config.toml
n_layer = 15
d_model = 64
n_head = 2
n_kv_head = 2
head_dim = 32
d_mlp = 256
vocab_size = 1213
activation = "gelu"
norm = "rmsnorm"
norm_place = "pre"
norm_eps = 1e-06
positions = "rope"
rope_base = 10000.0
rope_fraction = 1.0
qk_norm = true
attn_scale = 0.222
bias = "none"
tie_embeddings = false
parallel_block = false
extras = ["local attention windows", "value embeddings", "hashed n-gram embeddings", "learned residual scales", "skips across layers", "capped logits"]
init = "uniform"
init_std_qkv = 0.0736
init_std_o = 0.0
init_std_up = 0.0736
init_std_down = 0.0
optimizer = "adamw"
lr = 0.0046
beta1 = 0.9
beta2 = 0.99
weight_decay = 0.04
lr_head = 0.007
warmup_steps = 239
schedule = "wsd"
decay_fraction = 0.313
decay_shape = "sqrt"
final_lr_fraction = 0.0
batch_tokens = 16384
seq_len = 256
doc_mask = true
train_tokens = 119600000
steps = 7300
dataset = "wikipedia_en"
Each number is 128 + 24 x the weight over its row's rms, rounded and kept within 0 to 255. Layers, rows and columns count from 0. Numbers have three digits each. The size before them is the row's rms in percent of the matrix's.

# layer 9 MLP down (transposed), 256x64, rms 0.277, rows 74-123, columns 0-63
087:163111138110110114105136159069123130140115104108116095118096120098119116123116128117102129128135145123136115138146105179134120144088144154095136128102106162095115085055138134124118141109188118
115:086121118086124124138158134146133134137129155145123147151133105130075140112157126143152135118109124089169111098137123156155113119169155090135123161109090137116073109078151085115138142117126088
112:080131126118131149115176152142125143125129133125158149140126180136135138107168123059148104103162106096156108134135095149158099118111140128138118087072156145136135123170137138114163117143131128
130:138153121107127149121162081109125196124128144124117146053075094165102129138074162124123153123108127124119150132121155130105140094139132089130136123149166150146131122127142138144139153149130128
094:092140144125155126156107118166104155123103095137127118117128150105137165080082145155106123104138148133133087133111193137131128117167091132157120126134123105143082174120128136089149117121125162
103:113131109093136127138143102133167114109179171146081105145107083135160127074143126144106108142087099139123114121108126107126153142175094117123140107087152132150102137114119148114122155125157092
088:156149088105103145145142096135170084124118132162076177128169101113125109145139120142148172141114135133087138107141150097135184118106164143142146122153130123161126120158099129117124133138101141
100:153101115131139109135133093077136176078113149135092091091110135141155149155092143108154137178132107120131127124122091127101120163140149075112116141128122105129166141101141117117129111132156164
112:064151114160124130121100134146127123148156154159128137092100102176128108122194115085133127138094108078123155136113148127103134116135117123110122164147115152141112119126171097131098121140138092
101:137139106108136100112160118117131125087191177145114148134077166125135141120100122146109105094108109132142122147136165173161108110155090153132139170123135158136101088117151125140144142148143109
105:123118139167113150100139162071135142117134128181122152166116127084088103139135129113120139129164122113104115115137141115120125120108159128127138142074151148123103162102110110146066129096081135
090:135169151136177125119123140116134128165135137049142139136146170117102141147105146151121132123125136164136148132093135120129100120086142096103190137130138181150123142136110128143113126138082105
108:150134128093125101108169113184098113118156090116129085133135115091157100146156142070130132128106158122110106133135128137144132169082160126084104107125117116147167132110143124149089132136141134
097:105120151134123138139133103159131167126115118093151066097172097088136105124110104157145127134089144106118139169167117139124096129129164111146122150131099179141111086163128119131121131118168115
092:169103145140126118087188165150180156128127138119146137182115139111091143123098129107106129122107132135135097105108136146120110095116175077124115181124111144146139089145127128141109114117138129
087:172095139132088112129128162152142126143138176072131140139133090125134162120141163125141137168192109164106142123144125115154137118119161092149092128152104125089103127092147128151132132122130109
082:119141151157103151103117116117133138083087133169114088144131118090127149117097110085136105119165139148147091124116086128135148146124156110105136174115139177100136113124108163106108143145137180
118:121131127136172141129135183126106111123080125152093077117156151074123137113110106124168100092120106171145136129129108139149116140113176127112101126108157095127152091108137154127121139087129116
111:160120142109139130117145139119150164123124125130069138122111131131122155131058122104169160117155150106101121145115134088118126105114109129096152104137136082106135140125140123151146200119133076
111:123165122128120080151098145147100131136083184099129138167150089129093131122123143121128134122074158166127165145160153143161142113124111136107152133136136109110131122083139138149153153138092157
100:092101130144147109161081140126111136125129085111128134119130110109109091142118142106126174130128108143085144125100165137130163190138152141130101126145092105168140103139083119123161133128081151
102:148124132137152120135132140166080138141181148098121092092121147142180153173090087137105102101131146123110168098136112134120092149178130114105112156150119129136124124112154130142100126138103155
087:132132154160141118129106141145117060139117135123164125161146123125155163141167131140110162180124166120114155155121163113155104145102127100131085133142165137147115120139143121168139084120130174
099:122053142136135109138175129162171130106117163109118137161137151122132068153152154133128137121125140141128120115134116121162120096104160131115114157085114092105123118133119108092087151167137124
092:152105142130126123138102110096158110135078123087166069158133129112141115123117136154165138102146103118112119133145120154139099120117193090114159122078141080165127131098123139117146130130138140
101:162124084121121131137165155091115142109170152118121122104124117128165118098178151122160105128114140100105125128152133137126129105141126108097095117107105157123148117117123119137127108215135076
104:077132109122148112093112093089159128106104142115158109091140145178173131141128133146129095117124122105132093130147141061141074116119092126115123113102087141155132126136145141132119147141121157
079:148117183093101123185096107144131119102085129092080116164123133138132137112147113136082158116120151184164118106134139156127096148124110152136127133121110125101117123112134111116084116147160124
148:141150079111120152160155157099089112121149115150102174135073150163103136102133130132137098113093141172126146140143106126139095115149085159104137151149113147128101153165161104140127121122119145
084:086153123152101171096126156098136127129148155098133103143152155117102128133166191168097148135130126144129133101113133148131109123112116068104101119159100113112150131130081147095114114107127150
114:102159132124125158142107158109129135126075135133132123134135120134126091072124163130098133147120128119139090104123148123097082104135155089136149146140125165093097120077118127140197149115124154
097:068116114140160132171086139129166145116119177106140115129125145090126178101130124102135157156140131106126132156119074171124127128121147093133158120133118091118159112116114136103173142109140140
125:104130171127112112131125098096134172156118114113124133089124117165128122163115134107119130073097137089169116150125112086165105126104140145118112138150160144133097140088111099148158137151109078
086:141092145129122119105103133119124123116106135132145136128132105109118114138201142168156180141167130135117126100105114108108151141086102113131116100162111081088162138144067123142099114124114143
097:142144144120097153103114125152138138114089121133132141142111125133163163151125127165098152122150119142167127088156112151103140119162091091107120163118129149155102107139112172097159178136158078
095:107120116117150119132101120103122185152144074150125114145096062141101136097112164089152138155162152140122147144130092123130133144114095090107138138134138116107129130139120099127169149125083158
105:083107136124105101160127139095113148103098114070078124106158097139168139150108152099112126153168151161130095163134124106132133133130160108117138157139154130125137094144163143140116091136139160
085:137100157113115106135125144158119138140112126112113149084114174142131111065133141155112129087133167098123089133133110100163149125114112117132169156141136109100160162076138143143129114080124156
123:089105084159190137119141122104142130142150141176116097101143111141106134110078151102146150147121089124115129136155104152121150115068108135116109082106119161108125132137145143146155111135124152
103:144115126160121145143111069146083141123074132073114121118117135118138110143165180113122139137148133131160137161165123130129160123106126137125092137082114142128167123118136088108079115145127157
101:171139141131087148147133130111162136098107162118173152131143117124111130113138115147141174123156114089153166127150077108133103112116140126143127143102123143078139157185092093130103143135100147
083:088151166151162146141119153104125156058130159106131135147144128133121117116120152147144191137137128082157148141150132108151152146112138127118114110144106138087143135111091148175169105128121116
098:082115160118122115079104100131174155148096149122111132133104155156121093134132140127100129129145126116136134171107122144160093112166133167109150151140131108146124158155171103115102147147069129
088:174102129134107111065107112087167154135080122130145166138128146124151142122136176127135133134142097143132127117152101127125111123146070125166143131102146087146142122145110154089086133117141115
093:145143133149080140140131143134146171134147123140181110131144130102123068125073125120138123112070107155149128148141137177135100127102158141138129097161138118154109158110141113161149151164132116
099:104097134164095177139132105147132134140104158160113123109144122092106123096081180113163139128112149137140135093120143162090087070108122131152146125115139108133099135109147142110099111117102110
105:116137118091111109100112100142127108134163145101121127182143134114144113110128145168134188123089117146121126140134118192131125140123129148125128068177149115100130097160149174120140111128152129
099:130139117125140169132098100137102110154119089146124120130183143131116105121174161090099109118102137158139165117150112091108134171122116132116128125109132160099158112168150094149089131147177130
089:107120111122137142157136092111131144111095126151113109122176114148141141159160121135101137131091146094110123149124100104110137128108169165144122110074132114132161181157123132170090087138102165
099:104119114162143112111141115116158155148099131138134134145172130115135152137138141099134124133127139102122126155183059131102136119120131151151150134147159153118112080101144164165147086131170079
# layer 9 MLP up, 256x64, rms 0.276, rows 75-124, columns 0-63
106:124160117098092151110140124153122134160131128105154173142140156116126150155122108129186143133140144116114134086155136076130140120142142089102089094121131099130111116142184106106159119077141121
101:138134118128100147098131153105063165107090124146126163146139139110123154114044136133128100137135145097136141118143162122141108118127131111138132065111163137101087135119111158133133106109137112
116:137158158125086103027156123169136134122129149107130142120140143108125142127104090128134154131148109152157169155131143129086163107144140130109146137148140183132104127130118146127120140135132151
101:067147124100117106130149158110106076152132119164134161110145151150151124124121061145139169108139162143134132097122118106130164135108124141124092141145130101097125096108152131154125091106117161
102:127161137150116119114133109147133167141128131146163121131147137110121138115118110137153157134151150086131162089118113061092120093119123138082072113149129082132131142153102114114131116094128185
092:088147136143106100115161118091153110132125128119125121111138175143135114137111137135141089085117091131114123143113152134153131165124104135126127139104136108079134113155196189100140158129167105
102:180139138154122109129146100112136139107162129173119099110143148120131125160089134121157145130133090166162138158129119102092153146122120126082141097108162144093124115134150109165134113093143185
108:140156144111149108107126126129077140145124139159132164081128173159137121151137118156146132123117111057101162123142160126090158093155132155082126091149135129092115124141151137139121120134141164
098:103165133120121147123111119185113121160113078145144135130170102126137131140119088159158139146140140083107141102118134061078158107117132141116123100141116115144120173142138153088116126115141131
104:120121154133123108112147143154119141121099116129158119140155089138105092157087094165132092115113114142117186118102095133144172104108109167152124112124141171084108099165146124146107115161133115
090:072100125103109118109122157095106083118120117146115105116160102152118101127147106142151134109164150070131167127150155098146161122160121170159102125140110114120142111138147123112109147173148155
106:117139093115119139146125136131133130149117137108206186114104161135119138131117124134124073108150142116129138162137142130089160128172118125138154072155112167129124150148158162117105122104157133
095:125138115132105151113162137144122138134130157165146160102109153129138149175093123167136115057134154056120132145118133143146152086151122105152128139122100100144100130135119121092112101093141129
093:101120095127123137120107122153074121134140157148178186123138164114140122115135103151147137150102141137096151106132138122124178119167129149126174084129136095113150148131136171087122110094127146
092:145140126090145091112155096159112085151128130137106120110108136106118143148116153157126139112144130132145124149099141120076148134083088146099136120130196165183137140131097127121126162125099154
100:128154128094097123090123167146122124172146127137107115082134085107126189137087088099144114107154116091113162116129117144169123112103145128121146122130117092129131136121178179130144125120138115
107:097153173118115123151136146167137117096107158149126123125127139114143131127117132158172097139116168120130185109128153130116164143123138093131154107191105162101088134186116138124149110111138128
104:167192129096169132123128128102146120140113091118143130133137128119127163157106134137123169136163145115107156121125160096132152070105137134117140098105140140092119058149131132137147131110124168
107:144114149107113147095123143097131122109118145127119124113113113124142135120115107129140089144132155132179202143128140095108164160142130135070129137146178105134082107150153167126158150158144151
099:129147125093129121117107134166136127138099103117150126101150150084139156201091117176120129114160109137113112149138120107094118173150115142095122130147138088145086112131151156122114116077135113
099:136134141122127174103148182112126101127124129143152118121169121075164178136103113159134104128127090159130147109125158129144189127133121113150149149112109159086088099129149130164129138119122136
096:140107106110173136133129134147101097131100150109142089154145104122154160112093148141132108091111158108131129123118159125118115091060097113093160132123148128144122103129156183088110121106155128
099:143166130134104119099118097148131124139107140126146141154111148126132130138132114168141137119164165125180140077094141108113121139188097092109120077180112165119147140105153135131107125100127158
098:141155120095113097133109164135091129065120145121130152124145129082099158153118102119175116128137148126143154166135100122054134124128096161132087155120112156107114139143156124146142126120127112
103:096173111093140119130163123141148121138112149156128123133118131070099153132114115114136112122141135104105151104148132119100109131118089136086148127119182105085148139134205136099135151152155140
103:116172150095093098112139142118057111116091106144156141114126117131137111173104109090153081115168119091128110114120132109165114097106110104119128146097114150103126117145131090131154146130144131
087:127121143125152136104138150131125064160115133167145126108138143108147106134141128161141140104169114145145149127068158135132101149141152120098149124142133169112126145125091093152155105125111202
117:151151107111093120122133153147133103150117180167147153140138134123117163089127113150161168102162150133129152137135146117130102144151105129127150119164114164151128115199137128145169099098148157
095:110124108100137133138102147124126114121144095128141212091114148141142135119110098136120100111110140090070124143140127096075163125140127157134136133105165122112108112174139167160133110108117115
105:165153096127133164134152135124113121162103059124160174106148120129144128103132098138129123146115148124117131079096135099125124110166138122154127079144150174119100108147166110130131096104147147
100:118139100128092125117133117139152121152104108121159124112137133131096139108132127178177118103134138113150169094078157119121130149119162148079124079125107131161136121165125179104106108128164160
117:101114123130163123119104138158115131126117125134143095075156127126111140188119129144147119065143129129096140150084125085153116116161114162128100097159122132120104077147117115110179128124130143
090:144109115131136122141157138130154150104114101137127148078100135129119186120106126127110082088122141132145136155125162154104115132171145139132115144112138157117137105112222143099159137124151120
104:136121133143121173083136153149141108115107134135156149105147150149118115141126104160145101045138123125108136102095101134141165147138129160100084141150117098101122120152128152101164144094160127
092:142087143122139138115132123139118109168169097130117087111110118127080122116084141125159127131133122104129187126089159156110145133102150143068132141113164151124141083135110120152166163131145140
092:119151120119135073096167131167133102129121090103155105106153144122115144144116109173131168114139112126123143104113150084131145117114168119075118166131113129120151103178143141139100115150093159
091:129142130108130132085122125143122119106095124134142130152152112110089142146140084130154111145168120157171129096056148098129113130137132100153082081126099100119152140157104141164133107157111145
114:156143094158171126091149145123089127124137132159169118111118140146086096135075122121150151162130131082164128152125158109129166137078123096120125114106138156110133101162105132110137143114157135
100:135117119133125146127156137148128118128098093127142125140137153147118176116133120126140122133155162110118155174103132103077169116124149199113159077160102110139137135156126175144131140172156138
101:096134120122117112079125137095130137134125113129167155146193136086115119156133124138120130122121129096155143102062106091144138155130093117144092094169143087135150128138127135119091086127132125
096:113089116135099120129142168157123122154131041109134144093124140116165186151124090131133103129131148121112131111130143120126103122141152184131123140105126141146116148169183130101124126135125111
097:174129115129139132130203152115123090144113124112131137121137155093132159132101142131127134138171150112118109096134136138147148110111154159105119122100167123138119103151126115144177108093157196
098:133116129110103149143123120176118104179123077154107116134118142115101152132125141130118109113139146131127146145162130111118144077153157118104143069105179150177125095138131136137164084144130154
096:135109151123161115126124141154096120155137142136161147125177152114150115148123147146115102060129135075149117085107138129116139103117146111107094088132142159128131139116176127132112132073086143
095:171155117161110109134129105107057074142127124166145150137154153115125105133086140115124112129162108129168135092107105116101120100127128143117114106115156118091118107163127132083130149113099107
098:134132136144117132148099142110156131130111118138151141164148160090104135132085126132142112089146169130147147122069134136103140066085125134118083128111115110161154091141116130109161077112126151
101:171132133145150158120132110129120114151121158102159155126151100109112130126130108103156115092125174145110162126097152120073159138108109121152145077126140156130135119134168189135108105084127150
094:130110099140114102149160104108158133168156129151170104089128143096108135160083096159107115128189104079117142123139141118156086125118125118143138152124171120110130122131150148121144140111148171
103:146135139153105109104120126130128116161140095169108108099103149144149167160126101141132148112112109133161146118134123096153156104092148121135094139123146179150109041160108142135133095126124137
112:106131100116110113102111163134081114131134129150132146111115116148083136152125075088143076124123161092141132133130168109116116109133099085132088117157143096112126082108149116164123135099135157